From a checkpoint of a small transformer trained on Wikipedia.
Size: width 160, MLP 640 GELU, vocabulary 1024, 2.75M parameters.
Training: a variant of Muon for these matrices, 149M tokens, 9076 steps.
Each number is 50 + 15 x the weight over its row's rms, rounded and kept within 0 to 99. Layers, rows and columns count from 0. The size before them is the row's rms in percent of the matrix's.

# layer 3 MLP up, 640x160, rms 0.119, rows 226-246, columns 0-79
101:38 58 44 47 52 55 83 72 46 75 46 79 42 61 22 58 40 53 58 37 62 32 58 75 29 60 30 83 49 58 41 48 50 63 56 60 37 60 44 37 71 42 60 58 50 66 60 30 54 44 38 42 47 65 46 55 65 47 55 54 42 52 37 27 53 36 34 60 68 64 38 56 51 45 39 39 47 29 40 67
097:53 55 66 37 48 61 30 43 38 63 82 46 45 44 67 51 44 39 36 47 53 60 54 66 37 60 45 33 68 69 24 63 69 36 55 37 35 40 48 23 47 32 35 55 61 58 31 40 62 42 42 25 43 60 71 58 46 76 38 46 38 29 54 09 52 59 47 51 67 32 51 16 36 19 71 64 33 55 35 51
104:39 41 49 56 58 82 63 53 60 35 77 51 42 37 33 38 42 49 36 84 37 78 71 45 36 29 53 45 45 47 45 52 38 51 15 44 69 28 64 63 49 59 49 16 43 45 33 65 78 51 59 62 09 56 54 58 64 35 47 81 59 35 54 61 40 35 68 67 45 52 28 30 63 42 68 63 61 74 59 56
099:66 54 50 48 64 47 63 40 03 37 68 52 23 39 15 61 53 40 17 56 49 69 51 67 62 40 51 42 43 39 40 83 60 41 50 54 38 09 36 40 40 68 67 54 53 53 64 49 49 65 46 53 30 46 55 29 34 52 40 81 53 65 40 43 55 58 49 63 63 50 71 25 19 88 48 40 57 39 34 45
095:53 70 43 65 50 28 42 21 45 37 35 69 60 37 22 59 71 56 46 44 47 74 53 69 30 67 52 59 26 51 31 79 42 27 39 49 46 18 40 86 39 53 57 63 53 57 45 20 34 61 23 60 53 59 60 59 77 26 58 67 56 35 50 51 45 55 44 65 40 36 66 30 49 53 58 53 39 41 52 56
090:48 38 62 56 56 63 54 43 61 49 88 61 67 56 66 44 53 61 45 61 31 56 55 42 62 36 33 43 55 34 59 54 48 23 16 67 54 47 57 44 33 47 46 18 31 67 43 47 43 56 30 27 39 73 54 44 53 46 57 65 57 47 36 15 64 63 52 60 53 50 30 47 24 56 57 13 22 43 44 52
101:11 75 32 31 68 54 66 24 47 56 38 46 66 49 78 60 34 50 63 58 49 22 38 53 49 49 48 15 06 59 37 30 61 46 43 58 39 49 56 49 46 37 58 54 41 37 62 75 54 77 56 48 52 54 52 36 51 49 58 42 31 30 74 30 43 70 37 33 42 65 29 38 43 48 43 61 43 47 63 24
104:51 54 47 38 52 29 62 51 41 52 31 39 31 62 27 85 43 48 30 30 45 24 34 39 21 62 63 52 61 27 35 46 38 10 51 29 47 60 46 59 27 72 65 44 59 66 45 57 46 34 37 77 22 50 50 21 55 33 37 45 75 27 64 57 52 55 75 09 46 48 63 30 73 53 36 62 74 53 44 54
103:55 38 62 70 42 33 42 32 51 39 43 38 47 59 46 32 51 35 50 72 47 39 39 66 30 35 46 19 55 60 68 68 58 65 49 52 61 28 42 44 28 44 37 57 39 46 32 65 31 63 48 41 42 39 68 70 57 43 35 53 52 46 24 80 35 51 55 65 51 64 68 44 37 57 30 59 54 44 58 42
113:58 48 79 72 69 61 73 53 33 60 71 51 24 60 61 44 34 51 46 44 50 52 48 47 58 49 47 28 46 42 84 51 42 21 51 50 56 50 43 52 57 66 57 17 71 51 44 39 64 26 48 49 86 42 57 73 52 45 18 64 62 54 47 57 33 39 67 48 37 55 40 56 51 42 49 68 26 44 50 51
096:87 56 27 62 62 64 64 29 43 50 49 35 37 48 41 60 49 42 40 33 45 48 45 45 46 50 63 66 47 49 53 41 50 45 68 49 51 17 40 52 49 65 30 84 54 29 47 53 61 22 55 43 26 30 43 72 48 35 16 74 60 53 43 47 37 24 36 40 62 65 54 38 34 57 60 58 52 59 43 58
105:28 40 71 43 72 64 48 31 36 48 60 62 56 55 48 70 25 46 74 62 37 74 49 28 70 29 26 80 44 67 46 69 45 32 25 52 54 53 62 62 61 55 46 28 39 51 62 55 61 53 27 41 48 72 37 59 46 49 46 43 45 58 29 67 53 62 25 52 55 45 42 32 35 55 53 65 65 61 47 48
100:48 64 42 40 45 68 69 33 35 57 54 65 71 55 64 42 26 51 58 54 80 82 55 55 34 21 54 55 64 36 36 58 77 85 51 88 48 43 32 67 59 61 38 36 50 40 31 41 33 58 42 74 33 69 17 32 69 58 61 70 51 49 36 21 37 40 66 57 49 50 46 48 27 59 80 38 47 56 48 69
106:18 82 40 75 22 63 49 43 62 44 56 62 70 30 73 69 35 40 42 49 62 77 66 69 44 56 27 56 51 31 67 41 29 65 35 64 58 40 48 55 43 62 41 52 46 29 42 67 34 49 41 56 56 28 28 26 64 57 53 52 65 47 27 33 42 60 50 49 15 49 29 24 37 65 50 74 71 60 42 55
101:32 66 62 64 39 57 70 24 40 43 87 76 20 42 36 74 55 57 42 47 31 31 60 52 36 31 56 44 65 27 35 66 39 45 50 41 70 62 53 51 27 62 46 28 58 91 38 66 44 53 64 38 54 43 47 63 60 61 73 54 59 49 20 59 38 37 44 55 32 71 30 56 47 59 25 25 64 56 51 56
096:72 39 50 29 57 72 55 59 52 27 60 57 54 36 81 63 28 37 51 49 29 33 58 20 44 41 62 40 79 40 49 42 54 50 78 32 14 48 21 24 49 28 61 35 49 42 26 58 57 25 56 68 52 19 43 41 54 54 49 45 50 64 32 43 25 59 35 68 56 36 56 61 60 43 50 44 45 45 08 67
098:57 60 78 52 44 36 29 54 47 51 58 61 48 58 67 42 61 64 59 14 37 43 56 60 62 30 44 28 48 51 65 74 53 68 58 56 51 50 68 53 52 27 36 49 57 47 17 45 25 87 73 54 54 64 13 42 86 66 55 36 40 45 40 62 10 32 36 51 21 41 56 65 52 57 60 63 47 62 21 39
096:78 44 72 43 55 65 32 22 49 58 24 87 40 58 59 52 01 65 57 49 54 62 16 63 59 35 32 13 46 29 51 37 57 45 24 45 50 42 46 67 64 37 55 42 77 39 37 65 37 55 49 67 42 44 60 59 34 47 47 94 47 67 53 38 45 62 70 33 22 50 40 66 21 60 52 42 82 60 64 52
101:78 42 47 52 49 28 42 45 38 25 58 28 62 59 28 67 57 44 60 72 42 66 50 42 68 65 34 40 32 48 46 57 60 20 54 74 48 40 96 40 56 56 42 50 59 49 41 53 55 58 67 16 42 34 37 49 41 60 66 61 38 58 65 59 56 78 55 66 41 29 52 28 70 17 62 55 72 57 52 60
152:77 64 71 52 32 46 58 81 50 76 55 51 36 56 72 56 39 36 49 23 62 54 67 61 62 40 71 71 40 58 68 76 35 37 38 52 90 59 39 35 73 63 43 41 66 43 26 55 71 34 51 50 55 56 56 55 31 27 42 47 53 59 57 43 27 66 67 41 64 46 53 82 65 29 52 63 54 60 64 27
091:71 83 34 31 28 44 35 70 48 51 71 51 59 53 81 55 51 43 59 56 61 54 56 46 51 35 47 33 57 66 57 47 21 65 55 92 52 32 27 39 77 67 30 42 47 48 57 47 45 07 31 46 69 28 75 80 58 45 32 54 56 36 55 56 45 65 74 55 66 40 63 75 54 68 64 42 40 49 47 23
# layer 3 MLP down (transposed), 640x160, rms 0.0626, rows 226-245, columns 0-79
094:59 51 49 48 51 40 37 49 21 22 34 38 59 72 51 40 79 37 14 63 48 34 34 40 72 37 69 44 37 43 49 43 49 50 49 40 34 81 84 45 61 35 35 33 66 36 32 51 50 73 68 54 56 45 55 47 36 46 54 56 59 53 45 31 62 33 82 41 55 26 51 39 25 35 74 63 60 48 55 69
101:54 45 67 51 47 50 44 82 66 29 49 65 74 35 47 24 49 68 59 55 50 44 51 53 61 91 52 80 51 82 53 72 31 52 44 48 23 29 52 92 72 62 78 52 22 43 56 39 56 55 76 57 37 29 24 43 49 52 49 43 28 32 44 59 41 32 69 36 24 48 33 26 31 42 26 41 37 25 27 39
096:53 44 49 62 35 42 31 39 57 43 50 28 47 53 53 85 56 43 60 30 24 32 68 26 50 70 65 97 49 48 44 69 70 54 46 51 36 34 46 74 50 56 59 51 51 43 48 62 31 65 55 67 71 22 60 50 55 62 73 68 33 59 40 64 23 55 27 41 33 74 36 88 36 38 39 38 61 58 63 43
092:38 49 36 39 44 77 35 47 67 43 43 42 60 44 55 83 17 66 37 65 52 24 41 21 42 54 53 69 51 37 35 38 69 48 48 07 62 50 56 58 55 28 58 30 66 52 38 55 58 62 49 41 62 60 49 75 47 14 49 64 53 43 41 42 58 27 57 49 78 44 19 72 73 60 47 55 31 33 52 25
098:55 56 42 34 64 37 26 39 63 62 47 52 70 68 72 51 23 44 50 62 36 60 19 36 68 30 51 44 64 55 70 36 57 79 62 54 59 66 49 33 32 42 53 29 39 14 85 64 62 38 55 34 88 52 44 24 55 44 46 23 40 43 43 43 63 67 50 52 57 61 40 64 50 39 43 56 76 55 42 43
096:35 65 52 31 55 44 52 47 82 64 46 47 58 32 65 20 36 70 46 51 12 44 51 76 28 63 37 54 39 46 44 44 36 63 34 70 64 72 54 56 57 43 67 10 64 43 59 47 34 42 45 86 57 52 54 62 33 47 62 59 49 47 67 74 58 41 41 43 58 78 64 36 67 77 25 50 71 29 62 36
098:45 53 40 35 43 43 68 48 51 69 61 40 60 28 46 30 44 55 37 70 48 44 46 36 65 43 48 50 50 43 47 38 43 52 57 41 30 58 68 51 31 71 37 50 47 72 36 31 67 51 57 41 56 55 37 84 77 40 60 67 72 78 33 52 73 59 59 64 55 26 45 52 55 35 27 46 26 53 83 52
102:34 67 61 41 64 59 54 51 31 45 67 54 55 50 87 27 58 50 67 49 63 55 72 71 37 57 49 64 51 30 19 63 51 52 49 38 39 60 58 66 55 33 32 16 58 48 50 29 38 49 76 66 38 46 50 54 56 64 39 46 25 34 38 60 19 66 50 50 52 61 53 23 33 33 66 82 23 56 30 54
109:49 83 51 37 55 61 52 42 47 51 34 50 38 51 48 83 48 46 45 42 51 67 32 46 38 51 38 56 54 44 48 38 48 46 35 58 53 42 17 66 34 44 41 58 79 55 48 38 54 58 39 38 63 69 44 68 48 29 19 74 38 77 39 38 09 63 42 74 77 64 72 65 54 47 47 70 43 56 32 34
113:58 47 70 26 38 78 47 69 68 73 29 41 51 62 70 51 65 50 49 29 62 63 49 67 32 34 41 48 60 27 66 52 71 41 34 52 46 60 53 53 57 38 53 53 55 67 28 52 54 32 40 66 44 69 73 39 55 56 36 52 48 42 29 54 55 68 52 23 66 55 64 84 39 27 79 45 44 62 56 37
099:58 37 40 45 54 47 63 29 62 32 39 66 63 55 61 48 59 47 59 45 55 59 30 81 48 35 45 11 33 67 45 62 46 64 38 54 54 74 49 46 70 45 67 35 57 52 56 73 54 37 49 52 37 61 54 38 46 47 29 25 37 27 76 61 43 78 67 59 44 50 50 65 37 55 14 46 55 40 38 58
101:66 51 56 75 63 43 40 30 43 59 54 32 63 68 49 45 83 66 42 35 40 59 74 46 59 84 56 51 64 50 35 50 41 37 61 39 33 58 24 49 70 39 37 46 15 51 50 50 53 44 34 55 75 59 57 52 22 42 49 38 36 36 36 64 35 20 80 49 59 24 36 40 64 57 65 52 52 42 62 68
102:34 20 53 66 57 44 64 51 43 46 37 28 30 54 98 56 51 58 43 47 48 40 54 42 70 72 31 44 72 35 53 48 57 46 70 51 64 48 58 58 75 73 53 56 55 51 58 36 52 38 41 64 62 23 46 28 44 58 38 24 42 56 51 60 58 60 17 57 56 63 39 77 49 51 28 58 34 69 31 46
106:58 43 52 64 65 69 45 30 40 42 48 66 49 32 48 19 80 45 54 78 49 61 46 67 29 38 78 30 41 36 43 49 32 34 65 40 45 63 31 49 32 50 62 67 41 51 52 09 50 34 48 41 15 42 31 41 47 62 52 34 83 52 55 33 46 25 57 42 69 50 67 43 76 42 21 45 47 52 52 60
106:37 52 45 44 51 35 48 33 70 60 44 69 72 57 63 36 54 55 27 38 38 40 44 40 42 55 59 90 31 50 58 38 72 62 52 35 51 57 67 51 36 44 50 91 47 41 67 52 59 37 26 24 58 76 59 36 34 33 77 67 77 28 54 57 65 69 59 49 48 32 43 20 57 54 61 41 51 38 37 31
091:40 41 54 60 39 63 47 54 58 71 29 45 29 49 48 74 06 51 47 43 68 70 73 40 43 23 37 69 59 63 47 81 40 70 44 35 56 47 63 67 55 50 52 45 39 66 46 68 30 59 70 53 63 44 68 67 50 42 48 52 58 44 44 78 58 67 45 67 34 37 61 37 37 82 37 46 54 49 12 45
094:15 58 54 43 38 27 48 30 21 54 61 48 38 41 42 48 62 22 37 62 60 65 58 74 37 53 65 49 48 53 27 49 39 45 72 54 56 55 71 47 54 83 33 76 68 40 52 70 62 33 41 48 71 58 61 68 27 46 40 74 16 30 46 62 55 38 53 59 34 56 44 31 45 69 62 48 67 16 33 73
093:54 41 21 85 70 67 48 53 50 24 49 42 72 33 53 45 76 36 66 47 54 52 56 39 42 31 26 56 76 36 42 42 46 29 22 47 59 52 79 71 49 92 61 53 73 49 51 33 65 67 71 47 45 32 46 26 55 51 54 36 50 15 68 47 30 26 62 40 40 55 39 31 51 75 59 40 26 68 39 71
089:62 35 67 34 59 42 50 49 27 73 28 25 53 56 73 28 61 30 77 49 26 45 58 61 52 27 30 61 29 57 66 58 67 54 53 67 46 63 44 59 21 42 59 38 84 43 73 37 49 64 53 43 54 51 64 53 46 75 67 64 62 41 38 38 48 33 43 29 80 32 37 68 39 35 45 49 54 36 79 43
158:64 62 68 41 43 71 17 69 48 56 47 44 38 30 78 53 50 42 41 55 51 59 52 46 53 46 57 53 69 52 65 67 31 51 51 51 67 47 42 34 99 49 48 47 51 51 55 38 47 37 58 54 49 62 45 56 46 33 38 49 62 38 33 44 31 65 59 41 37 55 73 57 56 37 43 61 31 65 74 32